Part of a small language model's weights: a variant of Adam for these matrices, 788M tokens.
Each number is 128 + 24 x the weight over its row's rms, rounded and kept within 0 to 255. Layers, rows and columns count from 0. The size above them is the row's rms in percent of the matrix's.

# layer 12 attention key, 224x224, rms 0.035, rows 200-223, columns 56-111
size [102  94  98  98  99  90  97  94  95  89  89  95 100  95  95  97  93  95  99  90  91 107  99  88]
[[110 112 102 169 140 150 113 116 125 134 125 166 152 140 146 116 119 127  79 122 118 143 124 147 153 110 137 130 165 122 160 111  90 111 138 176 107 141 100 142 100 106 108 125 173 104 163 119 152 130 119 103 171 125 156 110]
 [ 90 131 147 123 154 145 101  81 153 100  93 121 168 156 120 111 116 108 135 109 116  99 166 135 131 111 134 104 141 110 187 113 157 165  71 108 129 163 143 143 131 165 124 135 105  83 138 110 140  94  91 108 142 129 126 135]
 [ 76 123 104 151 141 119 125 111 116 113 107 134 110 153 137 143 131 124  83 151 137 180 142 118 159 162 140 122 120 129 123 146 157 175 101 184 188 114 143 113 137 121 206 149 138 154 112 121 171 141 119 122 133 183 112 124]
 [ 89 118 166 106 127  97 147  90 139 131 118 120 119 112 124 109 128 121 118 139 120 151 157  89 141 145 135 110 105 152 132  98 119 182 127 139 133 114 133 126 113 107 149 150 135 133 120 132 153 143  99 187 128 115 130 128]
 [150 135 131 139 122 138 126 115 116 125 159 140  98 124 177  94 144 139 144  74 169 134 119 116 137 107  65 208 154 151 106 130 120 118 111 139 119 150 135 123 122  94  99  80 112 119 166 122 108 126 122  96 138 181  95 124]
 [139 125 100 160 143 109 192 123 136 148  94 168 168 116 107 140 123 111  99 130 147 123 107 175 161  80 128 131 120 156  91  79 159 112  93 167 116 127  67 145 134 112 132 135 121 163 107 124 158 152 103 107 166  93 120 143]
 [117 101 128 113 124 107 144  85  98 153 133 117 110 132 120 131 123 107 145 149 114 140 151 115 105 137 107  80 140 141 133 122 141 148 137 157 121 149 115 130 147  88 110 119 120 149 134  97 142 138 136 142 119 150 132 122]
 [122 150 110 124 157 142 111 163 117 128 125 138 136 152 122  92 131 126  88 143 120 132 171 128 101 125 136 153 137 113 155  96 106 129  95 163 188 174  83 128 137 104 165 144 144 145 135 117  86 115 111 120 136 144 159 129]
 [122 129 118 120 115 167 108 128 150 139 162 122 131 155 140 136 158 122 119 155 142 121 109 129  93 113  84 115 132  97 120 145 142 109 122 106 120 122 161 130 136 140 121  97 148 114 101  75 106 164 107 119 151 128 140 139]
 [115 144 136 120  88 101 142 153 143 139 109 115 134 127 112 175 103 136 125 135 114 129 115 135  90 124 169 174 120 137 135 150 160 150 113 115 135 134 109 130 134  96 102 123  98 108 101 157 150 179 178 156 176 122 137  80]
 [ 99  83 132 139  92 150 167 156 133 168 120 153 175 165 124 148 113 114 113 125 110 151 126 106 134 129  92 123  97 141 115 132 146 151 132  98 125 170 155 129 164 137 143 126 151 120 183 132 107 156 144 190 102  92 148 134]
 [120 167 125 126  97 152 115 141  95 141 132 120 144 156 153 144 137 103 113 107 157 143 153 124 146 119 134 111 108 191 108 102 130 131  95 144 143 121  77 155 136 126 105  89  94 115 123 135 123 143 154 114 124 150 177 111]
 [ 92 164 136 150 158 114 130 125 171 173 139 103 134 167 154 105 125  90 143 117 145 146 151 124 114 132 144 142 164 132  82 102 126 138  88 169 117  76 145 143 132 132 163 115 146 110 141 114 126 149 132 104 145 155 124  87]
 [174 132 117  85 131 122 138 125 117 130 107 134 107 149 206 140 148 135 116 135 167 131 153 127 126 115 141 123 152 118 137 152  96 142 107 147  94 108 135 114 137 114 127 167 147  78 128 111 159 138  99 128 132 125 141 137]
 [109 126 104 120  89 116 122 136 126 142 146  90 117  49 152 160 110 143 155 116 123  92  73 185 131 120 108 151 188 135 141 141 139 138 149 118 163 166 130 122 114 157 125 105 134  97 137 151  77 108 117 151 143 180 139 126]
 [ 85 124 112 154 150 118 151 157 123 173 116 117 140 159  78 179 116 119 114 118 145  99 137 116 124 147 136 136 131 147 102 115 118 152 141 155  79 135 124 118 168 110 169 139 110 135 121 105 168 143 101 108 132 128 136 166]
 [175 115 118 136 104 176 126 109  99 112 151  98 136 147  87 110 118 111 113 111 128 149 153 165 137 152 101 137 170  88 136  87  95  62 123 156 160 113 109 146 144 132 108 125 134 145 137 113 114 149 146 118  90 148 144 148]
 [106 136 132 127 180 154 137 153 109 147 136 134 139 101 108 137 123  76 106 108 113 127 138 104 137  90 119 101 109 116 129 145 112 118 105 112 143 162 103 124  87 142 126 112 126 113  98 112  85 101 128 151 121 100 138 154]
 [159  92 137  98 115  88 151 123 147 130 102 161 119 147 159  84 110 141 126  99 135 121 135 183 154 156 172 106 119 140 139 146  99 102 127 108 118 132 121 121  98 152 131  91 156 100  66 149 125 128 132 168 159 105  78  82]
 [ 94 149 134 115 176  93  95 178 131 120 144 123 117 149 152 158 128 110  85 144 118 103 122 124 107 102 108 149 124 132 159 109 123 158 154 153 102 132 136 108 147 145 111 143 118 116  96 159 120 126 133 168 182 126 136 132]
 [119 117 119  87 129 102 133 114 167 135 154 104 107 114 115 109 113 155  88 181 129  95 124 109 103  88  99 169 130 146 149  95  96 123 120 137 150 141 136 118 113 139  88 133 183 162 140 172 101 153 120 161 157  99  93 120]
 [158 105 130 136 141 116 138  97 109 163  88 162 151 128  81 172 114  88  94 161 150  93  91 133 157 122 155 139 130 144 165 150 124 127 140 139 138 139 160 125 115 140  96 137 122 141 151 165 148 119 121 114 164 116 107 100]
 [123 117 106 146 167 136 161 130 149 127  97 115 142 164 121  96 142 140 136 104 111 124 137 140 100 155  94 142 105 130 133  99  95 137 115 159 102  95 119 182 110 149 136 170 150 111 135 117 159 120 133 106 125 120 148 110]
 [ 96 155 127 101  73  98 152 129 145 111 117 121 153  72 122 108 103 133 129 150 115 128 105 122 126 107 154 140 162 101 109 170 150 174 164  77 181 131 139 117 125 159 154  95 134 158 127 156  93 111 134 145 110 151  84 132]]
# layer 12 attention query, 224x224, rms 0.0384, rows 201-223, columns 56-111
size [ 96  90  95  82  93  92  90  88  90  95  92  96  93  93  94  92  96  92  90  95  95  90  94]
[[ 87  88 115 107 159  92  96 134 163 115 161 134 126 119 127 120 107 127 167 134 139 111 131 155 111 131 181 139 133 122 150  85 125 118 100 148 115 138 157 125  97 128 114 154 109 153 169 143 143 112 118 130 130 123 132 124]
 [151 145  95 134 113 136 121 127 111 100 139 153  93 147 141 131 126 145 113 116 118 137 150 120 148 137 126 176 111 121 163 164 139 127 130 105 111 115 147 137 120 120 137 151 128 134 102 124 147 139 104  77 150 157 112 145]
 [107  81 151 129 120 140 141 127 139  99 111  84 122 115 120 111 101  97 138 155 147 140 104 131  82 104 117 123 135 144 153 124 157 126 130 141 119 124 111 138 111 155 120 176 155 141 120 105 111 149 137 118 119 110  95 139]
 [179 126 155  95 139 139 172 125 159 142 125 124 153 105 162 181 108 147 151 107 166 119 113  87 131 164  97 142 113 139 116 117 119  93 131 142 151 144 127 146  98  95 129 124 121 104 102 159 171 134  84 129 144 146 108 121]
 [150 125 116 130 134 155 107 151 144 138 117 119 144 190 142 105  98 157  94 133 101 148 137 161 134 151 160 131 146 138 132 128 112 121 131 137 106 156  88 141  95 126 149 126 128 144 145 100 125 147 174 121  99 114 160 143]
 [176 102 136 168 137 116 163 106 139 135 101  72 106 154 150 150 141 151 125 167 144  87 130 123 142 120 114  78  92 166 147 104 127 131 136 121 124 115  86 198 166  97 131 145 130 149 125 152 126 115 149 135 110  89 135 140]
 [160 145 147 150 143 128  98 158 126 146 140 104  77 139  91 170 118 137 125 139 141 124 143 118 120 112 134 134  90 100 113 145 127 104 183 115  95 139 121 132 149 112  75 113 164  91 107  84  97 115 132 135 107 105 144 110]
 [111 134 131 134 119 164 147  95 172 194  98 115 126 128 175 157 173 124  97  94 140 140 100 131 106 121 103 140 189 126 159  97 131 183 139 117 133 133 149  86 187 148 122 105 136 140 124 118 148 136  94 130 139 119 145 122]
 [176  99 129 126 133 127 109  99 142 110 128 192 161 119 121 186 129 112 149 121  78 125  83 129 128 127 152 131 141 155 128 151 140 152 151 116 111 112 133 115 135 156 129 155 130  50 133  83 144 130 155 118 149 143 137 147]
 [156 144  80 178 122 124 138 127 161 110 130 143 149 152 151 176 126 177  84 128 112 139 120 105 151 130 100 124 146 126 113 122 147 122 143 128 140 155 155 108 152 162 141 166 163 110 150 134  93 152  90 118 109 138  95 130]
 [130 139 121 118 101 207 148 110 102 134 117 169 152  98 159 168  93 142 148 150 112 159 104 138 153 134 183 119 140 107 150 140 118 145 102 130 145 101 129 116 166 136  97  96 122 145  95 113 141 134 126 103  98 141 165 101]
 [117 132 121 140  95 109 101 115 124 140 122 111 150 125 132 147 151  95 127 102 161 104 132 152 135 154 114 139 145 134 104 116 113 151  78 176 135 135 171 143 128 120 111 108 127 131 147 125 164 139 121 101 120 122 132 123]
 [124 138  94 108 134 145 176 122 113  85 104 122 154 174 101 122 133  94 128 142 150 125 157 106 107 110 134 121 125 119 120 146  99 132  79 140  86 124 151 122 139 108 131 140 114 133  88 123 116 159 121 130 143  93 150 187]
 [193  95 113 136 102 153 148 136 153 165 177 102 128  53 109 160 103 133 133  69 111 134 141 135 150 119 132  98 169 131 114 136 119 125 102 109 126 115 115 160 113 153 105 106 153  83 143 164 128  93 130  75 155 158 140 131]
 [ 99 165  94 129  92 143 130  88  85 114 145 121 139 159 106 147 122 121 120 118 122 135 119 114 115 125  98 141 159 112 124 141 124 106 122 147 100 121 125 149 140 130 161 140 114 144 126 138 149 136  91 149 166 116 153 133]
 [127 151 145 110 127  88 136 178 161 108 116 118 138 148 112 121 125 130  93 150 147 121 117 167 172 146 123 144 116 119 130 136  94 108 146 165 172 141 118 136 106 155  95  90 132 156 137 138 120 138 153 146 101 138 117  68]
 [140 104 167 146 115 152 121  88 106 150 119 132 148 125 104 130 143 125  84 104  92 111 159 141 116 131 163 122  97 118 142 112 121 128 133 124  96 142 178 139  92 106 148 154  99 135 136 142  83  99  85 217 137 110 118 140]
 [164 121  93 113  98 146 133 145 112 132 104 107 153 124 132 115  76 149 148 101 106 108 132 110 124 154 175  88  75 121 141 113  78 145 166 135 128 139 123 121 119 137 115  88 149 114  92  89 122 124 128 147 124 117 144 109]
 [122 159 139  92 141 122 158 118 116 139  96 110 131 135 106 154  84 110 166 163  76  99 148 119 116 161 143 104 135 126 101 112 108 134 112 159 140 152 157  89  93 139 138 107 127  74 104 137 151 132 104 122 159 130 112 166]
 [132 113 141 123 167 133 122 104 179 148 145 165  94 116 138 142 121 109 120 128 136 116 117 131  77 145 115 151  99  98 202 135 116 103 125 136 149  97 105 146 126 170 141 106 179 156 132  91 159 108 145 123 118  80 167 100]
 [138 116 103 113 125 106 137 115 145 137 155 177 148 155 149 128 134 130 105 134 101 142  76 114 157  83 115  85  56 133 156 137 100 118 100  84 110 109 164 107 110 144 146 147 124 104 136 126 154 138  92 173 118 139  95 138]
 [150 120  91 136 143 114 132 135 135 102  85 105 134 138  93 170 111 134 123 134 109 147 127 129  72 108 107 130  98 126 123 166 121 125 139 122  57 128 126 125  85 122 192 167 131 159 140  99 126 153 144 148 118 124 121 150]
 [107 112 187 150 115 129 117  95 117 132 164 119 117 117 156 137 164 136 127 124 144 140 119 113 129 123 124 122 143 139 130 135 155 124 143  96  99  91 144  92 152 130 160 130 122 132 114 149 131  94 148 121  97 183 112 157]]
# layer 12 attention value, 224x224, rms 0.0317, rows 192-223, columns 56-111
size [ 84  85  82  88  84  87  89  84  92  91  81  89  87  85  93  90  82  90  81  87  84  88  85  85  86  83  87  80  83  81  87  84]
[[ 89 122 163 134 123 128 115 102 156 117 128 151 146  89 118 129 159 112 121 152  92 121 135 140 129 114 141 118 146 120 163 136 130  97 135 133 124 103 146 156 135 109 112 125 117  92 161 124 137 125 171 123 120 133 154 149]
 [137 123 126 112 156 131 128 130 148 112 120 130 156 129 119 138  58 104 159 107 126 129 168 123 162 138 119 118 103 151 100 161 170 113 122  90 152 134 121 182 158 157 137 117 103 123 115  80 137 132 128 183 152 142 122 112]
 [100 164 109 132 122 155  82 119 108 125 176 162 131 118  99 149 144 171 123  95 127 108 145 120  77 111 122 129 125 137 101 135 134  99  81 135 136 144 147  93 118 118 144 141  76 111 131 110 192 116  91 130 124  96 116 129]
 [159 107  96 163 133 153 118  94 151 117  86  95  87 128 142 132 141 153 144 143 141 140  99 132  95 120 111 147 115 152 110  93 159 119  97 128 120 175 129 160 132 155 108 125 159 108  86 148  76 140 149 123 141 131 105 106]
 [107 105  89 156 128 163 128 128 111 142  81 122 141 150 125 133 106 154  92 129  93 139 115 110 131 130 139 128 126 115 138 127 148  96 101 151 124 162 142 127 140 146 131 120 114 115 168 100 143 130 130 137 128 144 161 172]
 [124 142 142 116 105 107 123 146 108 110  84 115 146 104 143 112  74 100 128 161 106  96 114 130 157 121 160 121 131 113 103 103 150 143 134  91 150 146 114 110 168 111 109 169 157 156 107 135 140 131 144 125 162  99 151 119]
 [136  85 161 144 157 112 152 169 113 121 128 164 110 129 119 150 104 102  98 124 134 112 158 153  93 121 131 129 140 110 107 123 121 107 116 125  72 112 169 117  83 150 157 122 104 117 133 152 124 133 130 126 104 151 125 130]
 [109  64 112 122 145 135 156 105 132 109  59 134 164 137 113 156 135  91 107 140  97 124 130 187 125 120 145  89 111 168 122 119 139 133 123 135 158 115 169 123 122 117 135 109 117 119 124 128 105 126 111 144 103  66 136 134]
 [144 138 127  74 117 137 124 111 157 103 150 129 103 168 183 153 100 127 153  90 149 102 101 146 148 135 148 130  95 140 154 134 174 151 124 140  94 152 138 136 127 128 175 141 130 120 105 172 161 144 133 144 161 147 152 114]
 [115 147 124 120 163 178 141 142 102 128 125 187 118 136 110  85 123 160 174 134 159 134  74  88  94 132 110 138 141 130 158 117 149 132 110 112 151 156 146 161 126 134 174 105 108 144 113 131 123 103 123 147 147 172 131  94]
 [148 141  91 131 116  94 119 148 133 147 121  89 137 161  93 155 134 121 118 116 108 147 141 127 131 149 143  83 119 115 123 133 125 110 141 138 141 109  99 134 161 161 122 162 148 140 136 140 131 149 130 149 104 125 141 144]
 [117 117 151 111 138 138 140 137 131 101 123 179 131 164 112 153 140 153 161 198 146 137  95 105 153  94 126 114 104 145 155 114 179 132 149 138 107 148 139 107 140 160 117 156 111 145 154 103 146 136  95 115 156 126  92 171]
 [116 157 139 130 123 138 148 123 175 130 164 120 123 154 178  82 170 119 107 160  90 145 189 151 123 115 123 163 183 126 125 122 127 140 171 101 148 113 140 168 142 115 106 123 134 112 108 120 174 148  89 129 129 121 128 138]
 [148 123 116 136 130 142 139 119  99 147 103 180 138  66 154 118 113 109 154 120 151 157 156 131 134 102 102 141 152 149 143 130 133 123 102 145 157  84 110 165 110 144  76 140 124 136 162 152 128 102 126 127 170 116 113 130]
 [119 184 110 130 102 106 136 106 149 142 116 130 129 132 159 133 128  80 140 104 150 130 144  93 154 131 158 112 169 135 111 122 104 148 145 142 138 105 123 125 107 102 149 115 127 110 136 174 117 128 127 178  73 117  74 119]
 [121  59 129 140  97 120 120 131 149 131 161 104 100 130 133 139  93 141 104 141 168 111 115 114 105 144 159 111 197 124 152 126 161 121  84 146 122 151 143 143  96 187 122 164 123 183 139 101 116 112  99 104 137  97 103 174]
 [137 108 139 110 142 129 142 189 130 131 121 154 118 145 136 121 101 119 116 170 148 129 137 139 132 169 125 148 161 134 135 171  96 132 142 138 105  81 136 136 123 120 167  81 175 116 141 128 130 116  81 117  68 128  98 153]
 [129 137 103 100 136 139 185 124 102  94 155 130 108 130 146 115 132 134 152 150 143 114 126 123 151 144  59 119 179 119 132 101 116 105 116 144 116 146 153 117 146  70  90 152 119  81 144 146 128 137 103 163 146 154 118  77]
 [ 81 105 139  95 114 115 109 117 131 130 108 108 122 117 122 118  92 108 148 129 138 155 100 149 111 124 103 125 118 112  40 161 123 101 134 159 118  86 104 102 134 127 146  88  90 125 175  88 114 156 142 141 112 114 139 136]
 [126 118 100 104 180 140 134 119  99 130  89 146 121 153 139  83 129 126 131 121 174 145 151 130 102 120 111 128 157 136 177 109 118 119 158 111 132 107  90 131 111 141 123 124 180 140 169 192 130 137 128 174 180 123 125 104]
 [118 130 108 125 131 126 112 117 140 129 133 148 112 144 103 162 158 162 133 141 145 134 108 170 122  78  96  79 157 133 143 140 108  89 115 140 133 101 148 108 143 146  99 140 123 121 109 106 167 129 146  91 108  94  97 123]
 [ 57  95 108 104 130  97 123 160 136 110 116 152 139 142  90 125 142 134 126  82 129 126 119 106 154 134 125 126 181  99 132 144 133 155 132 112 125 111 133 164  94 120 139 140 124 121 113 105 155 118 127 113 103 106 108 119]
 [174 150  95 126 144 112 117 112 129 122 144 141  92 117 108  76  93 119 115 110 124 119 139 139 147 130 135 131  74 168 132 167 136 135 150  95 112 100  94 137 127 184  85 129 104  84 101 103 101 151 122 116 129 170 111  95]
 [107 102 117 133 110  91 153  76 121 109 134 163 163 159 181 133 129  58  79 137 128 144  86  99 124 102 128 130 132 137 105 118 167 131 148 132 155 124 151  81 113 117 149 172 116 103 168 110 126 148 141  89 143 170 144 152]
 [132 112 165 124 113 115 136 124 134 120 117 100 108 136 144 123 153 162 144 153 131 104 145 146 113 129 187  87 147 132 136 128 118 162 113 113  96  89 123 105 143 117 116 114 139 125 129 140 116 137 131 192 128 125 141 141]
 [100 136  90 111 168 149 161 102 114 116 145 169 141 127 168 139 122 185 124 165 136  93 104 142 182 129 146 145 107 127 173 121 148 131  80 142 114 141 137 163 160 130 159 144  85 158 131 138 138 147 137 134  89  83 127 120]
 [125 149 141 141 155 112 146 125  80 100 113 104 113  96 111 142 142 109 138 124  97 126 115 103 121 124 116 154 141 144 152 112 128 132  83 144 101 133 122 183 122 154 151 110 147 141 172  93 117 100  87 170 163 138  77 163]
 [118 139 174 162 123  85 109 136 162 173 105 134 124 116 169 112 157 154  98 149 125 140 115 138 133 112  97 140 113 110 147 186 124 126  77 103  97 131 128 115 122 190 117 127 118 144 161 148 146 124 104 109 128 110 122  90]
 [146 124 113 112 136 110  81 133 109 147 168 132 162 150 132 150 133 107 116 120  89 121  99 164 151 166 117 151 149 143 174 107 131  86 141 146 151 111  85 111  87 130 123 133  97 161 115 151 130 159 107 121 148 136 162 151]
 [145 131 139 127 119 131 131 111 163 121 141 100 123 122 123 164 127 140 156 136 142  87 156 113 148  99 163 155  92 138 139 106 147 146  79 128 124 132 172 164  83 101 134 178 182 144 103 136 103 134 149 109 138 113  89 132]
 [150 116 164 138 125 123 138  87 108 100 105 123 138 123 129 115 105 135 116 152 116 110 137 123 133 132 156 108 144 145 111 113 138 135 115 124  91  66 156 105 106 109 162 138 162 148 150 126 125 117 113 133 160 113 126  69]
 [174  96  95 107 157 119 111 170 120 131 192 125 148 162 126 134 135  82 144 113  93 111 157 119 101 101 131 103 122 136 158 127 132 152 173 125 103 169 168 127 143 151 108 118 124 119  97 174 116 115 145 153  84 148 104 128]]
# layer 12 attention output (transposed), 224x224, rms 0.0829, rows 192-223, columns 56-111
size [ 80  81  79  88  79  82  86  82  89  77  79  84  82  86  81  73  79  90  77  82  78  84  81  81  85  77  82  74  77  76  82  85]
[[145 166 117 146 150  83 141 151 144 149 158  88 123 149 128 136 175 132 149 146  52 155 116 113 128 135 122 166  78 157 128 133 160 141 131 156 147 116 152 123 177 138  93 148 151 112 134 138 141 150 129  66 157 120 132 169]
 [119 145 118 123 157 121  93 131 131 132 131 115 148  91 142 152 119 165 153 163  77 149 113 142 114 170 115  69 107 197 127 167 150 123 129 117 170  98  72 124  73 142 119 154 156 119 123 149 106  73 116 172 156 122 124 113]
 [160 128 146 165 126 150 142 116 118 163 136 124 164 163 168 111 125 142 111 113  98 118 151 117 111 119 145 111 119 155 143 124 113 106  76 111 111 123 112 122 115 105 136 179 106 127 118  98 143 112 114 117 137 155 154 109]
 [169 140 132 104 130 166 148 125  93 118 110  99 103 107 140 135 126 168 128 144 157 162 134 186 151 123 156 150 128 122 144 144  63 175 121 128 109 133 137 139 156 154 142 134 175 117 104 160 128 179 106 121 142  94 139 146]
 [ 92 126 117 123 135 144 107 108 121 140 109 144 192 150 108 116 157  96  70 112  98 120 114 139 128 107 109 148 114 160 114 132 102 107 127 106 127 117 213 117 120 105 146 125  65 108 143 120 168 185 155 107 108 118 138  99]
 [127 140 136  87 139 146 111 129  98  56 135 165 167 104 133 104 166 168 196 107 119 145 117 116 177  96 115 121 131 116 129 161 117 142 132  85 144  91 116 104 107  99 117 102 139 133 150 176 160  99 164 124 162 142 116  65]
 [ 94 110 139  95 152 131 137 113 144 117 115 138 107 139 131 119 121 132  76 148 139 129 173 150  83 117 144 115  95 117 107 128 126  87 116 119 115 111 158 128 103 147 111 145 117 130 169 127 133 137 111 152 137 132 161 170]
 [118 145 109 171 125 118 151 135 119 162 107 133 140 112 107 132 118  90 114  98 129 129 144 175 126 134 123 100 129 188 115 103  94 184 152 136 104 145 156 132 133 147 124 116 147  88 140 136 124 159 127 110 150 123 148 132]
 [133 114 125  69 136 136 129 175 120 107 153 139 182 168 106 145  93 148 141 113 148 170 145 178 156 137 137 137 131 121 162 116 112 120 148  82 121 120 149 122  97 142 130 130 119  90 106 153 108 123 135 183 153 109 140 178]
 [125 130 175 100 156 133 156 133 152 162 125 174  94 125 114 140 158 157 120 127 134 148  97 116 135 121 159 140 112  86 106 169 124 142 139 125 119 144 127 129 107 112 147 137 129 168 116 105 112 116 124 121 179 140 140 147]
 [ 99 138  96 138 134 174 103 132 101 170 125 114 140 110  96 128 129 115 123 115 120 183 142 119 124 140 121 177 160 139 130 141 104 144 122 120 123 112 137 102  82 140 123  94 146 132 117  96 102 137 146 107  91 115  91 121]
 [130 162 121 122 153 137 104 121 108 162 174 117 118 136  97 141 139 143 133 133 101 119 112 132 104 134 146 129 107 131 139 110 179 134 140 152 135 138 132 115 117 119 115 146 148 152 117 129 115 129 111 156 129 133 133 120]
 [121 135 166 173  97 171 150 113 113 144 157 167 153 123 121 156 167 113  94 116 136 101 133 110 134 133 112 152 129 167 122 133 149 125 131 106 128  85 130 141 151 114 111 131 106  89  87 127 146  93 106 108 155 103 144 151]
 [141 151  94  82 147  91 170 127 109 113  92 143 111  70 127  83 138 134 128 143 160 125 151 128 140 125 108 118 142 116 101  86 102 170 141 126 102 125 106 143 101 117 100  84 132 110 111 167 123 133 172 115 127 168 146 140]
 [131 100 121  98 130 122 157 115 152 129 128 111  93 123 119 160  98 104 120 127  85 111 123 137 125 139 148 175  88 141 155 116 143 132 105 166 102 111 138 105 138 146 139 105 118 139 122 148  92  85  83 126  66 130 141 110]
 [116 120 143 126 128 128 145  79 131 143 149  91  96 143 103 162 100  97 149 149 137 148 129 150 131 149 124  75 129 115 146 159 133 119 153 103 114 133 123 120 142 119  96 119 148 128 138 149 118 163 103 101 124 153 103 149]
 [126 127 136 160 132 147 133 107 143 161 133  99 121 135 177  99 123 142 109 155 172 119 145 129 143 162 110 119 106 107 141 115 107 125 108  83 159 133 141 112 123 115 139 113 133 111 140  93 103 123 118 119 169 117 102 231]
 [ 78 113 141 139 158 147 142  91 132  81 149 127  87 140 149 155 119 127  88 164 107 168 107 144 126 127 161  96 124 130 153 111  90 121 141 139 127 141 128 112 133 121 132 129 182 153 148 147 150 116 105 142 135 156  88 129]
 [113  87 163 146 107  89 104 106 105 141 140  96 134  89 127 120 121  95 134 117 156 166 117 129 121 125 110 154 109  79 144 120 101 111 146  75 103 132 132 147 119  98  92 131 125 128 143 136 152 162 124 102  95 159 124  81]
 [ 55 129 105 108 169  91  88 106 110 126  86 140  94 137  97 110 106  98 146 121 141 150 119 168 104 131 107  79 106  98 104 143 129 157  95 123 124 131  83 160 147 118 110 129 102 144 142 142 107 125 127 155 176 111 156 108]
 [ 88  93 150 133 107 133 131 110 125 135 118 117 151 113 106 144 129 171 143 159 135 139 107  81 136 114 149 110 129 141  94 111 116 127 147 110 101 137 142 136 110 138 147 146 148 108 143  71 168 165  72 120 102  93 110 131]
 [ 75 115 107 132 129 120 107 129 210 134 127 125 140 169 118 115 121 144 123 118  74 123 119  97 108 119 131  85 132 120 125 150 158 149 131 128 128 147 148 142 128 153 131 128 122 108 125 118 132 132 136 106 147 149 140 140]
 [141 109 132 125 122 155 126 122 115 143 108 156 117 129 134 104 121 103 128 173 153 153 138 112 105 193  90  91 151 117 124 134 152 124 124 110 117 149 141 145 161 139  91 101 101 136 116 117 118 149 100 147 118 108 126  98]
 [118 133 121 138  97 126 121  77 151 171 121 119 168 140 121 143 136 111 112 136 143  84 116 144 156 103 161 130 117 116  80 134 122 135 133 102 118 139 185 116  83 108 166 112 189 146 149 118 147 146 107 125 111 112 168 159]
 [163 145 110 129 112 152 175 180 127  82  81 100 136 111  90 118 142 113  96 122 162 121 142 166  80 120 142 147 124 159 127 118 112 140 140 132 140 127 128 126 113 102 125 109 109 121 119 108 106 139 111 167 107 137 160 125]
 [117 149 125 137 179 149 135 113 138 142  99 170 162 138 131  81 143 143 120 118 132 158 165 138 150 151 115 117 131 129 183 124 149 121 148 137  57 142 156 147 130 110 149 132 154 104 101 145  99 136 122 164 105 136 145  94]
 [148 115 122 135 163  71 159  85  93 110 109 104  89 119 166  99 177 130 126 213 142 119 112 143  95  73 127 111 130 140 155 119 126 117 133 100  65 106 130 100 157 108 106 153 114 148 140 125 107  56  75 140 107 134 107 121]
 [117 164 181 154 156 116  96 114 165 142 139 125 145 122 133 172 165 109 137 126 156 138 121 118 126 127 110  79 118 109 113 114 124 121 118 153 135 140 128 125 130 139 117 170 122 136 159 118 150 113 140 126 113 119 128 136]
 [140 162 122 127  96 124  83 115 129 114  98 134 151 122 109 132 149 141 129  99 120 111 141 130 153 135 124 143  93 140 130 131 154 121  82 109  92 103 151 138  92 149 147 146 120 110 120 149 128 162 192 155 132 124 109  93]
 [152 140 125 144 151 138 134 141 115 144 168 112 167 160 167 152 140 122 123 147 138 109 114 113 162 141 153 146 118  96 124  97  93 146  88 181 156 126 140  97 135  98 151 119  86 159 119 123 137 109  91 126 138 144  90  67]
 [135 111 120 123 136 120 130 133  94 154 108 145 148  74 103 128 136 133 110 160 118 157 105 142 163 127 122 113 152 141 111 127 161 169 160 119  53 144 122 119 159 149 132 177 130 121  96 159 128 158  83 177 111 153 102 155]
 [ 96 121  92 156 103 107 156 131 143 106 138  96 154 134 107 126 114 100 145 148 119  84 133 153 144 121 177 110 143 123 135 147 114 150 193 139 104 109 139 131 105 107 156 160  90 114  91 115  88 161 113 160 115 127 137 142]]
# layer 12 MLP up, 896x224, rms 0.0612, rows 0-4, columns 56-111
size [108  97 101 101 106]
[[128 150 116 158 145 188 141 120 103 102 134 116 167 173  97 143 166  90 137  97 152 129  84 132 132 134 111  46 129 104 144 172 155  88 132  95 128 124 117 129  72 121 138  91 148 125 145  94 164 102  67 145  91 150 117 148]
 [170  97 111 159 119  94 154 119 147 141 149 141 135 122 167  85 120  74 149 120  79 133 132 115  71 115 147 142 168 135 119 159 149  80 118 134 160 142 133 121 179 152 168 124 105 155 126  94 114 115 118 155 112 127 135 131]
 [157 107 126 107 148 160 117 123 122 146 125 146 120 136 114 157 109 117 139 177 132 139 123 118 144 112 139 143 147  97 129 116 133 178 123 128 154 123 144 112 183 126 139 154 115 125  79 116 125 106 101 111 118 157 130 114]
 [139 163 166 105 130 158 153 120 137 124 121 133 137 126 172 159 148 109 115 143 117  87 148 139 133 124 133 109 138  97  90 168 117 141 120 129 112 113 141 143 114 101 121 134 128 145 123 133 142 125 129 126 121 146 107 133]
 [150 132 159 136 112 139 126 157 136 165 126 116 157 114 121 140 140 117 134 126 117 117 134 107  95 119 149 128 163 114 119 146 154 135 122  69  55 173 135 115 136 144 113  58 112  81 125 127 114 103 111 139 115 160 128 112]]
# layer 12 MLP down (transposed), 896x224, rms 0.063, rows 0-3, columns 56-111
size [111 104  88 104]
[[ 87 167  84 159 128  55 174 133 148  96  98 114 124 168  88 171 127 117  96 149 145 164 169  82 146 131 135 159 101 105 123 109 142 168 119 122 162 149 138 118 130 141 152 122 100 116 155  78 121 115 111 163 162 108 127 128]
 [165 113 132 106 112 152 124 110 131 137 111 135  98 105 167 138 146 157 141 111 132 125 116 123 152 127  97 132 169 114 115 127 138 153 127 145 102 160 135 122 140 107 159 114 161 146 157 154 120 163 123 120 114 114 137  91]
 [164 173 163 128 145 131 153 119 149 126 154 127 105 124 142 107 157 157 149  83 132 135 139 123  96 121 114 134 125 110 118  92 169  84 110 119 145 111 132 112  79 129 131 160 135 128 124 159 109  52 155 149 148 141 104 186]
 [138 125 136 112 139 136 119  89 111 151  67 127 166 125 132 141  89 146 147 143 141 111 140  99 103 111 119 135 140 103 136 151 149 123  88 140 128 146 100 118 170 129 129 128 151  87 174 148 107 228 133 116 130 142 145 124]]